Part of a small language model's weights.
Size: 3 heads of 128, 57.2M parameters.
Architecture: RMSNorm before each block, gated attention, a smear gate, an embedding shortcut.
Each number is 200 + 20 x the weight over the matrix's rms, rounded and kept within 0 to 999. Layers, rows and columns count from 0.

# layer 2 attention query, 384x384, rms 0.0454, rows 322-349, columns 256-383
223,201,185,180,207,208,184,209,164,221,218,220,220,237,162,186,189,248,174,159,181,178,218,189,200,222,172,181,182,236,225,216,195,219,184,175,204,220,181,211,196,172,221,186,218,193,196,181,188,197,188,197,208,229,227,172,186,208,198,196,241,210,206,194,160,197,192,217,192,176,185,189,199,238,207,191,213,183,185,177,192,170,184,183,204,210,168,178,190,181,220,200,193,178,211,197,178,225,244,228,187,184,194,228,185,195,192,168,178,194,205,215,216,182,186,239,206,230,198,196,171,196,224,206,195,183,186,211
233,204,200,210,220,200,194,204,160,194,233,169,202,236,189,199,223,212,208,176,205,218,191,184,211,177,168,193,195,202,208,211,189,201,188,208,201,206,211,172,210,208,173,201,174,180,154,194,198,210,168,197,205,214,194,173,204,214,208,209,209,194,180,242,195,179,184,216,222,174,227,179,188,198,188,193,191,193,204,220,192,163,162,193,182,193,193,213,193,202,216,213,206,187,188,196,237,222,194,211,225,196,170,225,205,200,186,176,191,208,198,201,204,209,196,199,196,217,224,204,193,212,213,221,174,185,156,231
194,188,171,207,224,212,214,186,192,198,183,196,203,244,204,195,174,207,215,225,220,235,213,213,206,200,223,211,199,190,220,203,195,185,196,220,219,208,204,223,177,173,206,197,201,211,191,166,177,225,209,219,227,177,209,170,195,198,218,171,221,214,201,207,210,186,223,218,197,189,206,177,177,188,205,185,156,198,149,203,201,189,198,172,238,182,216,185,205,211,203,220,207,188,185,249,186,222,230,203,203,216,183,194,194,222,247,171,201,214,243,207,193,185,214,247,160,211,192,200,188,192,211,173,208,215,199,228
171,210,189,199,230,217,233,198,203,208,236,184,212,215,168,223,170,210,211,160,201,229,194,221,201,219,203,180,221,191,244,179,198,193,207,184,206,182,228,203,159,180,193,210,191,206,171,208,212,214,222,207,234,163,223,191,193,228,237,207,194,178,176,215,232,189,185,213,225,191,230,210,202,180,186,185,176,191,218,214,203,224,211,201,196,186,228,206,193,167,178,193,234,181,174,218,228,182,213,181,227,222,171,193,211,187,186,228,169,198,191,194,188,204,183,210,203,200,207,193,212,199,227,203,157,228,223,217
187,189,200,160,244,198,190,214,171,235,212,195,200,210,204,220,227,206,203,181,206,211,201,194,179,207,197,215,166,194,240,198,227,224,176,193,228,204,178,236,160,211,203,211,233,199,214,201,215,198,231,203,208,220,231,165,162,187,203,209,208,205,187,178,195,175,222,203,192,194,203,187,187,206,202,217,200,225,179,216,200,217,195,199,196,225,211,225,237,225,222,210,221,203,191,259,209,163,246,208,209,191,184,183,204,188,205,171,202,182,218,210,195,226,194,233,203,204,168,228,184,194,182,158,224,223,190,220
199,204,197,224,179,164,203,220,200,219,171,221,181,255,221,182,239,192,197,229,217,226,199,175,196,180,211,239,192,189,208,215,222,231,209,213,203,224,168,200,204,199,198,189,213,172,231,171,226,215,179,182,221,211,215,186,179,207,213,206,197,181,230,213,167,188,206,212,191,179,191,203,205,243,185,202,193,204,189,222,189,177,220,186,190,184,177,209,202,227,253,200,217,218,167,203,200,231,179,234,188,205,211,205,217,203,208,143,217,218,226,213,198,232,206,208,189,202,193,207,193,253,208,214,205,201,210,193
139,216,179,190,174,163,215,221,208,165,206,243,207,190,246,259,228,161,187,234,229,162,185,212,207,184,221,216,186,178,177,221,185,232,223,203,200,198,273,226,244,242,191,217,250,169,211,216,151,201,204,232,189,157,214,169,221,241,173,234,178,181,194,269,240,197,201,172,190,214,202,239,176,184,218,198,174,191,214,214,189,204,198,191,195,203,222,221,227,226,216,204,245,246,207,214,191,233,162,191,235,197,208,166,135,202,179,216,200,212,214,181,196,220,233,160,192,173,230,154,206,247,200,206,185,199,237,190
227,204,165,208,207,185,219,202,154,191,209,181,213,208,206,256,212,209,191,235,210,188,178,229,204,187,209,229,216,210,172,178,226,141,227,189,203,194,184,205,230,231,199,178,218,197,186,190,181,196,202,234,218,223,207,202,195,207,222,185,207,201,186,231,203,220,203,189,183,211,200,220,203,201,222,194,202,213,238,207,207,202,191,186,245,218,198,165,186,213,207,206,220,213,172,190,196,189,219,165,193,221,237,173,231,187,210,208,201,213,224,176,182,232,209,197,196,173,198,208,202,202,209,176,238,219,199,197
176,185,210,184,181,186,209,202,181,187,196,210,192,216,205,219,199,175,213,234,214,155,196,183,199,208,194,195,201,213,189,188,196,186,229,193,204,221,207,179,189,208,208,169,192,186,189,217,220,185,187,164,205,179,190,245,205,239,148,221,185,212,200,249,187,248,178,181,176,190,179,200,220,198,199,155,191,206,201,184,202,169,193,218,182,211,206,200,170,199,187,209,221,166,231,170,211,229,165,215,189,195,187,172,142,205,190,200,194,197,206,193,198,198,212,178,182,198,210,206,218,226,202,201,194,208,202,167
193,227,224,195,237,183,221,223,230,182,201,178,200,184,196,216,213,161,226,221,199,202,209,139,199,210,200,201,201,198,192,224,219,196,186,244,185,175,191,176,212,212,196,180,200,189,182,206,230,207,207,180,205,186,193,209,189,234,176,238,223,207,202,217,211,188,204,214,198,216,220,176,196,198,216,203,185,202,227,194,183,213,161,171,184,207,208,225,178,187,197,195,233,214,217,196,224,176,151,222,191,188,187,151,207,207,201,230,202,193,162,205,207,213,177,213,174,200,212,196,201,186,189,190,186,242,197,201
163,174,165,204,189,203,188,191,216,189,227,176,197,231,178,199,190,219,226,224,194,233,199,219,222,222,188,170,222,170,194,217,196,202,184,217,224,160,220,199,234,191,191,233,192,211,216,191,197,182,205,216,213,175,192,183,226,174,228,194,173,208,201,245,213,188,199,211,206,183,200,227,226,194,243,217,218,203,162,179,202,254,183,181,218,171,200,235,198,187,210,218,198,205,191,221,215,216,218,209,208,209,152,211,200,203,197,193,209,248,178,187,179,216,171,236,217,184,192,183,191,208,164,187,207,188,212,218
171,183,234,192,198,221,219,216,221,173,202,197,206,178,212,213,174,181,182,184,211,222,198,207,195,171,189,209,210,201,182,189,191,207,229,222,162,187,248,217,199,196,195,193,210,191,219,209,181,211,202,178,200,198,183,262,170,225,229,190,192,179,226,194,212,212,216,209,229,224,212,239,200,189,198,156,183,187,220,190,196,186,230,202,211,206,186,205,191,191,168,186,214,225,221,189,200,188,163,190,189,227,226,167,190,177,185,218,188,199,172,222,210,188,218,199,229,213,252,198,216,184,203,212,155,194,198,205
181,201,202,159,203,174,186,188,196,201,199,194,175,208,163,210,194,181,214,186,192,189,182,210,221,203,203,187,196,180,204,217,210,194,200,220,219,174,222,167,203,175,180,205,190,213,192,221,223,206,194,226,206,188,217,192,154,177,166,208,194,192,205,188,187,178,183,175,206,196,209,189,211,188,210,216,211,185,200,189,196,184,188,204,207,186,204,197,232,206,186,209,196,182,211,234,212,203,216,185,188,230,192,160,161,204,180,242,163,202,227,211,194,221,208,205,208,198,223,189,210,181,168,168,208,200,238,202
206,214,197,178,189,204,184,180,212,198,198,200,254,200,233,188,181,224,184,223,161,186,186,204,195,206,194,225,224,211,203,201,214,208,190,177,213,205,228,237,217,152,229,220,250,234,228,205,174,171,218,216,189,186,159,220,221,195,207,198,197,213,191,195,199,220,259,207,181,213,204,181,168,197,209,205,209,200,146,213,219,195,224,199,216,165,190,163,195,209,199,204,201,208,181,218,216,184,199,184,165,155,172,206,214,182,204,209,187,209,204,194,202,162,191,215,211,182,192,209,215,192,205,183,231,190,215,214
205,192,212,180,225,170,201,233,224,207,213,192,216,229,194,172,172,185,199,175,170,214,156,189,224,206,212,205,218,205,214,199,180,227,213,221,199,192,193,193,224,197,193,232,185,222,192,228,216,202,179,189,170,174,227,216,220,234,214,198,192,231,204,197,233,236,184,217,179,191,247,170,174,193,187,198,193,209,194,209,191,176,193,199,204,184,196,214,193,189,169,185,183,172,218,192,220,205,198,185,211,215,158,228,167,208,190,176,174,196,192,198,172,176,171,205,232,222,203,213,208,237,216,194,172,197,189,229
194,171,192,198,212,220,216,233,192,199,237,176,197,202,231,243,193,166,194,237,167,193,231,212,213,179,210,224,170,180,220,173,216,194,211,212,181,193,241,216,205,222,159,193,205,199,169,222,192,180,199,215,226,161,248,186,233,252,181,215,195,179,190,235,220,198,182,172,199,205,208,228,204,208,199,186,202,200,265,213,206,239,213,181,180,199,200,200,216,186,217,232,210,219,183,180,220,189,151,147,211,228,174,142,232,203,187,240,190,194,178,175,190,234,197,158,223,203,222,185,207,216,180,232,223,218,200,211
195,226,208,188,213,185,201,206,223,201,192,193,183,184,181,220,169,228,208,220,183,199,199,199,195,191,172,198,205,173,180,222,179,158,192,155,199,179,194,185,203,194,182,204,171,233,181,194,223,179,216,182,199,187,223,174,197,185,182,180,198,211,203,187,213,201,166,187,191,185,203,187,200,187,231,205,205,225,182,169,184,226,210,198,218,181,210,195,218,201,151,207,193,192,221,231,201,223,215,182,209,233,185,193,181,208,212,192,199,209,239,190,214,213,212,202,207,174,191,210,229,192,213,202,239,210,184,183
207,197,207,152,178,178,179,194,166,189,187,195,211,154,201,211,218,169,216,213,200,171,214,167,183,212,218,199,168,228,204,160,204,212,207,216,183,215,237,220,185,211,200,193,186,167,232,211,176,176,206,183,198,199,187,198,215,196,195,215,181,217,162,201,180,212,214,181,200,202,219,222,187,206,172,209,180,196,204,224,210,179,174,236,178,230,208,203,195,207,176,208,203,177,194,190,222,206,161,214,196,142,189,213,181,188,180,201,205,165,187,188,232,198,183,231,174,191,209,224,163,186,183,187,206,183,203,174
184,210,177,204,207,187,194,215,202,209,250,229,181,201,199,244,242,207,223,173,210,160,215,206,211,208,188,179,215,210,227,200,194,234,200,181,231,203,190,199,204,237,202,199,219,156,178,205,218,186,196,233,182,240,189,205,212,174,180,185,224,199,225,222,164,179,203,190,203,183,173,207,215,214,209,196,218,176,210,196,212,177,210,181,207,210,152,208,217,205,241,212,160,205,236,184,176,189,204,238,219,199,220,178,177,195,192,208,203,157,208,191,191,213,179,208,198,204,217,184,183,216,185,204,197,169,211,224
236,157,220,198,207,211,212,212,172,214,234,206,207,213,192,221,179,198,192,173,189,222,187,229,200,191,189,172,185,186,199,175,212,198,179,208,230,190,176,206,200,225,198,223,212,242,183,226,183,180,183,212,192,205,233,196,213,199,212,197,172,225,193,217,197,211,190,200,239,196,220,225,187,178,197,200,219,214,213,217,203,194,198,176,227,158,192,221,189,187,185,227,193,192,213,225,221,207,222,199,184,201,198,171,130,212,190,207,193,205,213,180,190,190,164,153,225,169,193,210,205,205,216,189,235,205,214,192
174,196,178,189,186,239,204,206,176,184,187,194,188,249,187,221,197,207,203,174,181,230,191,205,211,225,198,194,200,217,234,209,195,195,172,218,216,197,176,199,226,208,198,202,198,227,204,226,198,215,167,222,222,238,210,197,192,193,164,176,215,192,221,231,201,212,205,202,213,174,164,185,208,189,196,207,214,210,180,191,192,155,166,198,216,191,191,219,190,223,204,209,195,168,199,190,165,255,208,218,202,237,178,210,153,199,196,190,179,201,186,217,196,211,204,210,212,217,202,205,191,219,189,205,205,176,195,205
190,226,194,195,201,178,200,222,210,204,162,235,175,194,176,225,197,211,190,209,234,216,197,233,202,183,230,218,191,205,220,202,209,195,200,190,195,202,233,193,198,220,196,190,212,202,181,173,222,164,184,183,182,206,214,156,200,227,171,205,231,227,209,183,168,207,172,195,186,186,181,180,180,216,197,185,189,205,182,189,190,224,196,203,174,212,193,196,187,214,206,226,231,207,218,218,216,242,204,204,241,202,190,203,195,189,198,192,197,204,201,173,205,179,227,179,206,187,209,192,193,210,216,207,204,204,199,233
203,184,201,220,165,208,194,164,170,212,189,196,208,244,197,190,170,211,227,180,215,215,201,238,197,212,195,204,185,204,194,186,191,153,194,203,193,199,222,194,180,167,213,196,244,206,198,194,176,190,220,202,219,183,220,243,218,215,215,197,167,191,169,196,224,205,213,230,227,193,202,211,208,217,239,194,187,193,218,206,215,208,215,186,208,211,214,174,225,181,202,224,220,183,189,167,202,195,204,192,191,218,134,222,233,197,198,207,204,252,185,201,215,185,197,183,223,179,176,191,235,198,214,208,220,161,202,207
209,192,216,179,249,187,198,221,192,248,165,197,165,201,164,193,192,203,195,203,224,209,204,210,161,181,185,223,169,190,178,188,186,245,203,163,204,194,211,180,186,173,184,167,173,199,214,209,217,227,167,191,198,186,226,207,186,191,189,169,202,214,193,119,189,220,200,189,197,191,198,198,185,195,197,178,172,207,202,205,183,195,224,198,234,214,185,190,222,203,167,197,182,189,178,240,204,186,224,184,191,202,172,189,192,153,217,161,199,205,217,203,232,202,214,197,222,201,179,211,207,181,197,197,226,176,215,192
196,187,213,220,194,209,196,174,215,199,234,191,208,253,224,192,204,221,206,168,216,187,217,184,187,234,231,235,182,201,217,208,222,208,215,205,231,194,184,215,210,216,214,213,209,203,208,214,205,182,197,219,225,194,223,202,168,186,195,249,207,171,230,213,189,193,196,215,206,182,218,199,223,216,197,208,187,201,195,224,206,192,192,192,148,204,244,196,193,193,221,175,197,187,211,204,202,132,218,231,198,203,222,234,194,235,210,227,166,185,192,219,198,231,213,218,186,206,180,211,216,196,190,203,200,193,220,192
203,225,215,208,200,186,244,211,222,207,190,235,175,236,184,212,225,205,183,239,216,191,205,184,199,194,198,220,209,202,183,221,210,193,208,210,184,203,207,171,223,225,183,200,203,203,190,220,204,195,178,197,219,202,216,207,218,190,218,210,190,195,194,211,193,215,206,193,170,213,216,193,191,193,172,186,189,184,212,199,195,165,175,164,131,175,210,199,206,192,186,202,221,199,199,233,201,230,219,214,194,179,222,174,227,208,212,198,180,220,213,192,218,182,205,180,191,171,199,191,225,173,213,183,185,233,236,199
191,190,209,177,232,185,207,220,213,180,191,250,168,187,218,198,210,197,190,230,185,214,204,187,196,195,176,196,197,205,150,212,205,166,190,203,168,180,204,158,222,185,180,188,184,228,217,227,192,198,193,206,205,200,204,158,190,159,186,205,214,190,217,185,231,200,199,197,181,208,189,147,176,199,218,190,209,193,210,175,181,178,201,199,231,206,183,175,216,244,220,209,206,193,195,191,182,200,220,185,189,208,205,206,221,199,207,190,186,188,204,192,194,203,221,198,186,199,205,165,245,199,203,215,198,224,197,184
167,178,215,181,197,213,204,207,154,228,177,209,189,202,199,196,200,200,185,219,204,203,188,220,204,209,165,188,215,180,189,191,208,183,211,221,193,190,195,230,169,215,189,199,170,213,210,243,213,188,225,238,229,175,197,226,228,191,205,221,189,199,183,211,274,207,180,157,202,194,198,186,180,184,203,188,168,214,226,196,204,209,229,199,214,191,177,205,192,201,199,202,193,203,203,202,221,160,223,190,190,216,222,187,167,191,193,191,186,187,205,220,182,209,224,194,198,189,216,196,202,202,194,191,190,224,256,181
# layer 2 attention key, 384x384, rms 0.0445, rows 322-348, columns 256-383
181,162,144,225,192,212,236,198,191,209,156,189,211,195,172,184,165,219,154,159,190,230,219,211,222,207,217,224,166,172,211,227,201,218,227,201,176,224,217,211,156,212,210,176,200,176,187,205,246,200,211,205,189,185,200,196,177,173,198,217,191,279,200,194,219,204,182,196,232,201,168,170,204,204,189,202,191,205,180,175,229,213,248,227,189,187,201,221,224,221,244,227,220,168,189,229,213,179,212,168,236,208,180,259,219,199,227,207,202,208,218,209,178,204,190,229,192,202,177,181,172,185,205,210,195,223,182,285
153,188,196,222,206,184,191,197,194,204,192,173,185,237,168,207,181,213,189,197,212,218,232,181,203,229,204,176,196,171,219,194,215,218,223,174,237,206,228,212,171,229,170,173,178,205,190,236,204,163,168,151,175,204,226,174,210,225,196,218,212,193,160,231,243,204,158,221,215,170,208,206,192,210,175,194,169,226,184,202,185,180,197,239,175,189,232,205,185,214,199,232,197,191,212,225,208,212,175,231,247,204,183,192,209,160,235,190,175,199,237,184,196,190,172,203,182,206,194,232,221,208,221,226,216,211,182,238
204,176,172,181,230,192,193,217,223,198,195,204,183,205,221,212,202,191,219,226,194,183,211,186,182,178,195,199,227,184,188,190,210,194,197,182,214,180,231,181,255,228,242,208,216,219,177,181,231,195,224,232,220,190,223,198,193,211,209,201,185,198,218,174,206,226,205,198,193,172,230,243,194,195,230,222,171,242,177,191,225,182,215,170,202,187,200,203,195,176,211,192,246,208,197,225,207,201,228,219,201,214,156,195,186,215,206,196,184,193,214,207,162,202,208,226,216,216,205,196,240,222,202,218,201,248,214,211
188,209,225,194,236,152,204,201,201,213,194,187,169,219,206,209,186,201,210,221,196,206,214,190,195,204,203,162,200,184,206,196,201,181,213,201,195,182,236,213,202,191,217,217,232,222,166,170,238,186,207,194,213,165,260,207,218,253,199,179,203,182,186,225,223,207,210,205,193,174,231,244,217,196,210,186,198,205,224,203,203,185,181,173,193,170,228,179,152,185,162,212,212,162,188,213,179,193,180,212,241,199,169,165,208,203,193,183,179,162,175,228,161,184,190,205,221,216,202,197,215,240,172,225,170,269,218,200
214,183,187,196,205,197,206,196,188,205,251,146,203,235,182,188,220,205,189,196,215,239,196,224,228,208,193,174,196,225,209,226,165,216,160,161,174,210,181,220,173,233,210,233,193,202,182,193,218,200,234,247,218,202,218,190,182,163,205,216,193,228,241,162,218,177,204,219,248,221,203,187,213,205,199,224,216,187,189,206,228,200,199,203,227,199,156,218,241,218,242,192,223,220,169,199,230,152,234,217,188,199,199,160,210,197,210,221,209,198,202,176,207,215,189,216,230,194,173,173,191,183,167,182,189,194,185,239
201,175,180,213,170,191,199,189,190,211,180,217,149,224,220,187,227,214,223,178,226,211,197,212,235,181,238,241,197,211,215,233,213,199,184,212,204,208,185,200,205,205,185,189,185,160,221,214,211,191,195,189,211,241,172,202,204,234,200,202,247,217,208,191,163,211,211,197,204,172,214,214,194,219,218,206,211,162,196,187,191,195,200,209,155,212,187,220,190,221,227,204,191,207,200,200,202,219,212,211,168,217,192,215,212,205,202,174,225,222,208,194,257,178,185,232,207,203,196,213,213,213,206,179,241,183,192,167
214,197,204,195,160,219,194,183,189,171,202,208,184,218,192,220,242,204,183,228,238,214,230,234,194,220,226,222,205,244,195,202,208,204,212,234,195,174,215,212,221,193,162,176,182,191,211,212,164,200,229,195,185,245,169,210,190,226,208,178,217,194,152,219,219,195,223,195,199,200,233,198,196,174,193,233,210,186,182,227,198,202,227,224,194,175,230,158,210,186,185,177,179,203,184,179,223,205,180,209,202,191,210,205,221,205,184,210,214,193,196,200,217,245,232,159,219,193,202,199,236,203,216,199,220,196,210,170
197,179,187,186,227,207,220,194,190,196,187,224,192,209,208,217,198,229,179,244,193,192,216,184,222,213,188,193,199,193,207,184,214,172,241,189,194,209,195,198,240,223,193,190,238,207,151,180,202,190,190,215,209,221,215,201,195,212,197,181,197,199,201,240,237,226,212,198,185,207,215,249,185,191,204,176,196,217,214,208,209,191,203,190,247,200,173,177,181,212,198,197,219,214,174,191,186,230,200,202,226,209,234,195,203,213,198,232,225,194,204,184,182,211,186,202,188,219,213,219,200,193,217,219,196,172,185,161
204,181,186,185,186,178,194,193,183,192,195,230,193,240,226,250,213,202,223,190,171,193,220,201,207,184,210,206,139,198,195,176,208,177,202,262,234,203,189,207,231,182,173,201,182,189,212,202,176,204,169,162,197,181,166,254,203,267,201,206,201,171,171,195,164,241,234,178,193,173,201,210,207,199,195,172,202,175,174,190,161,200,206,221,177,201,226,199,185,217,156,181,204,148,240,228,219,240,178,196,196,240,179,171,168,199,155,195,201,225,210,220,264,193,237,166,208,173,226,216,213,222,219,190,231,185,213,170
239,182,266,192,204,193,206,184,178,224,230,221,215,207,206,190,222,170,287,225,187,207,206,142,184,206,215,180,187,178,178,225,192,193,205,210,199,198,194,189,190,218,206,224,207,199,207,199,237,228,196,205,164,202,223,233,223,211,213,205,199,162,181,218,251,185,191,194,194,206,233,171,197,181,213,157,186,212,222,197,172,203,182,187,188,175,191,200,171,149,214,191,190,186,228,183,239,221,170,188,218,162,191,164,218,220,155,205,221,188,176,198,244,200,186,209,169,203,224,237,222,224,187,185,180,254,245,170
203,197,179,214,205,208,206,189,199,198,217,184,219,200,198,191,141,179,195,196,206,264,185,205,221,213,198,214,222,182,218,217,200,226,183,190,210,213,197,198,200,181,197,256,199,214,209,194,197,201,210,220,180,195,209,165,214,205,206,190,177,221,220,219,196,190,191,167,202,139,204,210,225,207,221,255,242,202,180,203,208,223,209,186,210,181,211,161,209,199,206,227,172,230,188,207,185,180,211,197,218,176,183,227,207,207,207,174,215,214,192,184,172,176,207,241,195,213,207,193,197,212,207,186,185,221,218,206
198,213,249,207,196,215,195,197,205,220,217,228,220,199,207,206,217,183,197,229,200,158,209,170,162,188,163,193,208,225,175,167,228,162,206,228,189,177,222,217,201,177,206,208,208,237,183,224,236,195,199,218,211,179,214,231,186,219,170,187,191,187,173,241,181,199,195,167,170,189,222,204,201,181,182,181,233,186,205,211,183,166,211,182,193,152,202,183,196,175,144,189,187,174,197,186,195,223,167,185,206,184,190,193,213,180,188,200,214,180,158,185,170,188,200,193,230,192,226,213,207,215,195,211,185,221,246,163
207,199,197,178,204,157,193,192,201,220,191,193,172,214,225,226,202,202,205,215,184,178,211,191,187,201,198,189,194,198,175,205,191,210,210,225,223,154,221,239,204,192,191,208,217,238,197,216,218,197,226,214,232,165,243,228,217,200,197,195,206,181,196,206,187,171,219,187,194,176,213,222,211,182,231,206,225,189,211,217,186,172,198,209,230,175,183,187,225,225,184,206,186,189,242,188,201,175,208,184,190,208,194,156,170,195,170,205,232,203,229,196,219,200,217,228,202,196,189,184,209,213,167,204,202,229,200,148
222,212,198,195,191,239,201,192,188,185,204,188,231,182,188,179,196,222,185,232,179,204,163,195,199,184,239,232,233,218,215,218,180,192,199,167,195,173,197,186,219,198,204,229,205,211,221,194,125,208,199,205,156,203,188,174,191,164,227,149,189,200,220,167,200,176,222,211,209,217,208,206,205,211,210,220,177,228,189,221,226,201,170,202,235,229,147,193,204,191,189,208,219,217,181,189,183,209,212,227,199,158,201,251,194,201,203,218,199,209,203,192,206,214,209,225,207,184,191,212,191,208,187,170,185,219,187,212
206,217,176,200,226,179,202,206,208,210,214,192,225,190,174,166,183,177,205,192,199,176,184,215,203,212,211,177,217,191,203,207,219,230,229,213,219,195,179,227,216,198,179,207,161,221,221,224,207,192,188,166,176,167,209,195,226,197,198,215,199,196,189,208,198,206,199,216,194,217,273,201,192,188,189,223,213,212,222,208,199,186,184,196,194,205,184,199,170,176,181,209,181,184,202,217,204,157,192,214,188,179,171,174,167,180,186,191,195,204,215,200,166,193,180,218,228,206,214,215,206,213,221,171,195,206,195,201
222,192,205,208,181,216,222,162,200,192,210,203,182,212,211,207,211,171,208,246,200,184,220,198,208,234,211,188,171,192,201,184,218,165,224,210,165,200,227,236,197,217,178,213,243,236,143,198,184,192,197,200,188,152,229,230,224,205,202,191,202,220,149,225,224,205,205,197,187,197,239,206,191,177,209,190,193,194,230,218,223,201,201,225,211,173,207,189,202,218,193,200,200,172,208,199,225,238,168,169,219,199,175,176,212,208,199,227,227,196,182,175,213,229,194,173,196,231,228,214,223,224,214,262,176,223,238,148
202,202,195,190,209,168,191,201,216,206,194,184,194,193,222,217,174,192,211,220,193,182,196,193,181,188,214,191,230,183,191,240,202,227,214,207,219,181,209,200,215,186,224,230,203,217,242,162,191,206,182,205,189,182,205,187,224,187,183,196,194,169,216,188,215,192,205,221,169,215,201,195,213,177,231,215,200,206,209,202,188,199,191,185,234,180,205,203,202,225,183,205,193,186,234,215,221,201,223,190,178,180,171,168,194,196,201,187,190,221,198,200,195,216,183,206,203,203,169,225,188,182,186,154,193,239,215,139
191,192,192,143,189,201,173,228,170,196,148,211,196,199,175,205,211,185,199,198,198,208,170,160,214,204,200,224,175,217,222,172,189,206,192,225,191,215,209,221,214,213,160,170,195,197,184,246,157,213,205,144,197,217,177,218,198,158,223,225,207,198,157,170,193,212,203,165,196,191,192,216,182,176,149,211,199,198,203,221,195,200,198,230,187,215,196,202,212,200,183,195,223,183,199,185,216,235,168,189,207,188,190,215,209,164,189,213,231,159,206,227,225,195,240,183,208,165,183,176,202,205,202,234,225,169,179,207
205,199,191,217,165,228,192,195,198,183,204,179,180,186,198,199,194,198,174,205,222,195,222,233,192,193,195,186,207,228,201,178,228,216,193,192,194,197,222,217,169,207,162,160,204,170,214,215,190,184,193,196,217,220,206,210,225,218,207,195,234,198,133,222,207,211,199,187,188,205,208,207,196,232,204,204,213,182,215,211,198,205,228,263,151,195,237,183,208,217,200,205,162,193,163,159,190,212,145,182,227,209,230,230,192,170,211,228,204,197,172,177,221,219,208,222,170,187,219,196,219,213,257,244,229,169,187,199
195,192,205,185,204,189,191,191,183,210,201,177,207,193,181,169,174,181,179,202,185,191,179,177,174,207,206,179,182,173,218,221,218,243,213,195,209,213,182,203,205,221,217,201,196,212,186,200,213,195,188,183,208,192,260,168,192,198,201,209,181,206,194,202,208,191,210,187,214,161,198,198,215,195,234,180,200,190,225,214,221,210,184,178,227,212,203,196,181,204,213,215,179,226,221,205,177,190,217,186,201,143,201,191,192,213,222,195,203,215,212,196,196,196,180,198,201,188,161,191,173,163,214,216,221,204,186,170
178,191,166,189,211,218,212,209,212,173,204,185,209,221,211,204,158,202,177,235,158,229,200,195,241,231,204,199,167,166,189,182,195,213,220,204,195,229,162,202,203,221,222,197,192,194,210,210,213,180,189,192,228,193,220,190,209,192,173,224,227,242,219,220,191,226,193,191,199,181,184,185,197,239,196,218,199,202,162,198,214,218,208,199,225,202,217,232,210,195,178,205,231,169,210,220,178,172,236,201,188,198,197,189,181,215,193,204,157,213,230,188,185,218,176,205,186,200,182,191,193,189,221,199,227,218,189,213
195,201,193,198,202,185,204,196,240,187,201,188,206,184,182,201,222,219,188,218,204,208,208,239,205,173,209,166,218,209,213,199,203,214,189,179,213,191,192,195,185,211,187,191,214,175,220,174,203,194,217,235,222,190,201,196,226,175,190,194,222,197,199,196,200,200,206,216,212,203,193,202,204,197,215,195,182,193,222,168,197,175,213,193,192,179,212,212,184,205,231,204,193,163,210,166,226,200,191,219,178,221,200,182,224,190,204,203,200,225,192,193,183,190,188,208,189,205,197,176,212,190,202,202,220,191,202,212
180,191,213,197,183,200,214,216,187,182,166,188,198,218,218,196,206,201,171,225,174,247,193,183,183,214,254,259,189,184,202,159,208,194,241,173,212,192,233,195,181,179,193,201,234,187,150,180,230,217,220,172,206,147,226,214,163,226,183,221,191,209,189,206,183,226,217,179,184,214,210,208,227,212,205,190,174,221,178,200,196,187,203,210,189,179,218,182,175,202,173,196,257,199,177,226,190,200,209,203,238,184,156,249,206,228,217,151,214,198,190,180,184,205,204,217,214,228,153,204,242,263,212,253,199,217,202,202
189,213,194,195,206,184,166,226,205,211,176,186,183,170,190,188,227,221,188,186,230,193,167,228,172,199,216,235,233,249,192,224,167,234,208,203,193,173,213,227,178,186,186,194,164,181,222,189,208,204,219,191,211,177,212,184,189,183,195,187,210,195,223,154,178,183,205,219,208,217,217,212,171,145,181,225,211,181,232,184,204,167,231,220,233,207,180,212,212,232,175,191,200,197,198,208,239,213,234,193,165,192,206,184,172,194,213,190,214,189,203,168,207,181,224,173,235,200,162,204,243,210,207,160,219,213,203,167
181,178,226,195,186,181,221,201,150,177,216,168,180,229,195,185,210,203,217,189,186,219,210,206,188,229,200,200,229,217,196,197,196,179,171,203,211,200,192,174,209,207,213,218,198,198,210,237,208,193,197,212,219,212,195,206,188,213,225,225,183,199,246,196,202,206,189,213,226,216,230,211,212,232,190,202,222,186,224,198,189,202,158,193,172,176,208,222,226,166,218,206,233,194,170,220,219,186,196,233,202,252,194,199,185,203,207,190,200,202,226,237,204,203,189,205,214,197,175,189,229,186,214,190,184,227,219,219
231,198,203,191,186,193,236,173,196,232,186,209,172,218,207,205,188,212,192,212,189,183,204,189,190,209,204,202,201,206,191,232,187,234,203,197,237,187,206,205,248,214,204,163,212,219,195,150,209,179,207,193,220,206,216,213,189,209,207,214,200,193,199,183,217,193,194,198,192,189,248,189,177,199,184,174,183,186,207,219,205,197,186,183,192,213,193,193,207,173,214,208,201,163,208,197,192,165,205,190,212,196,211,201,206,222,205,194,203,223,222,193,197,197,190,182,203,212,209,219,219,216,191,182,189,212,192,143
207,215,201,166,192,170,201,191,220,187,211,215,196,166,232,213,194,192,214,235,192,207,194,232,191,198,203,216,196,172,198,217,216,190,221,234,213,183,197,170,216,184,201,183,169,196,234,158,208,231,239,223,207,190,202,188,167,184,225,206,194,178,197,205,221,191,169,176,183,217,222,137,196,198,175,198,155,210,203,218,218,206,213,197,228,232,184,199,216,208,171,176,209,194,197,200,222,202,216,175,196,204,205,203,186,230,220,191,200,247,224,191,223,246,219,156,203,220,169,224,203,219,183,172,177,219,181,173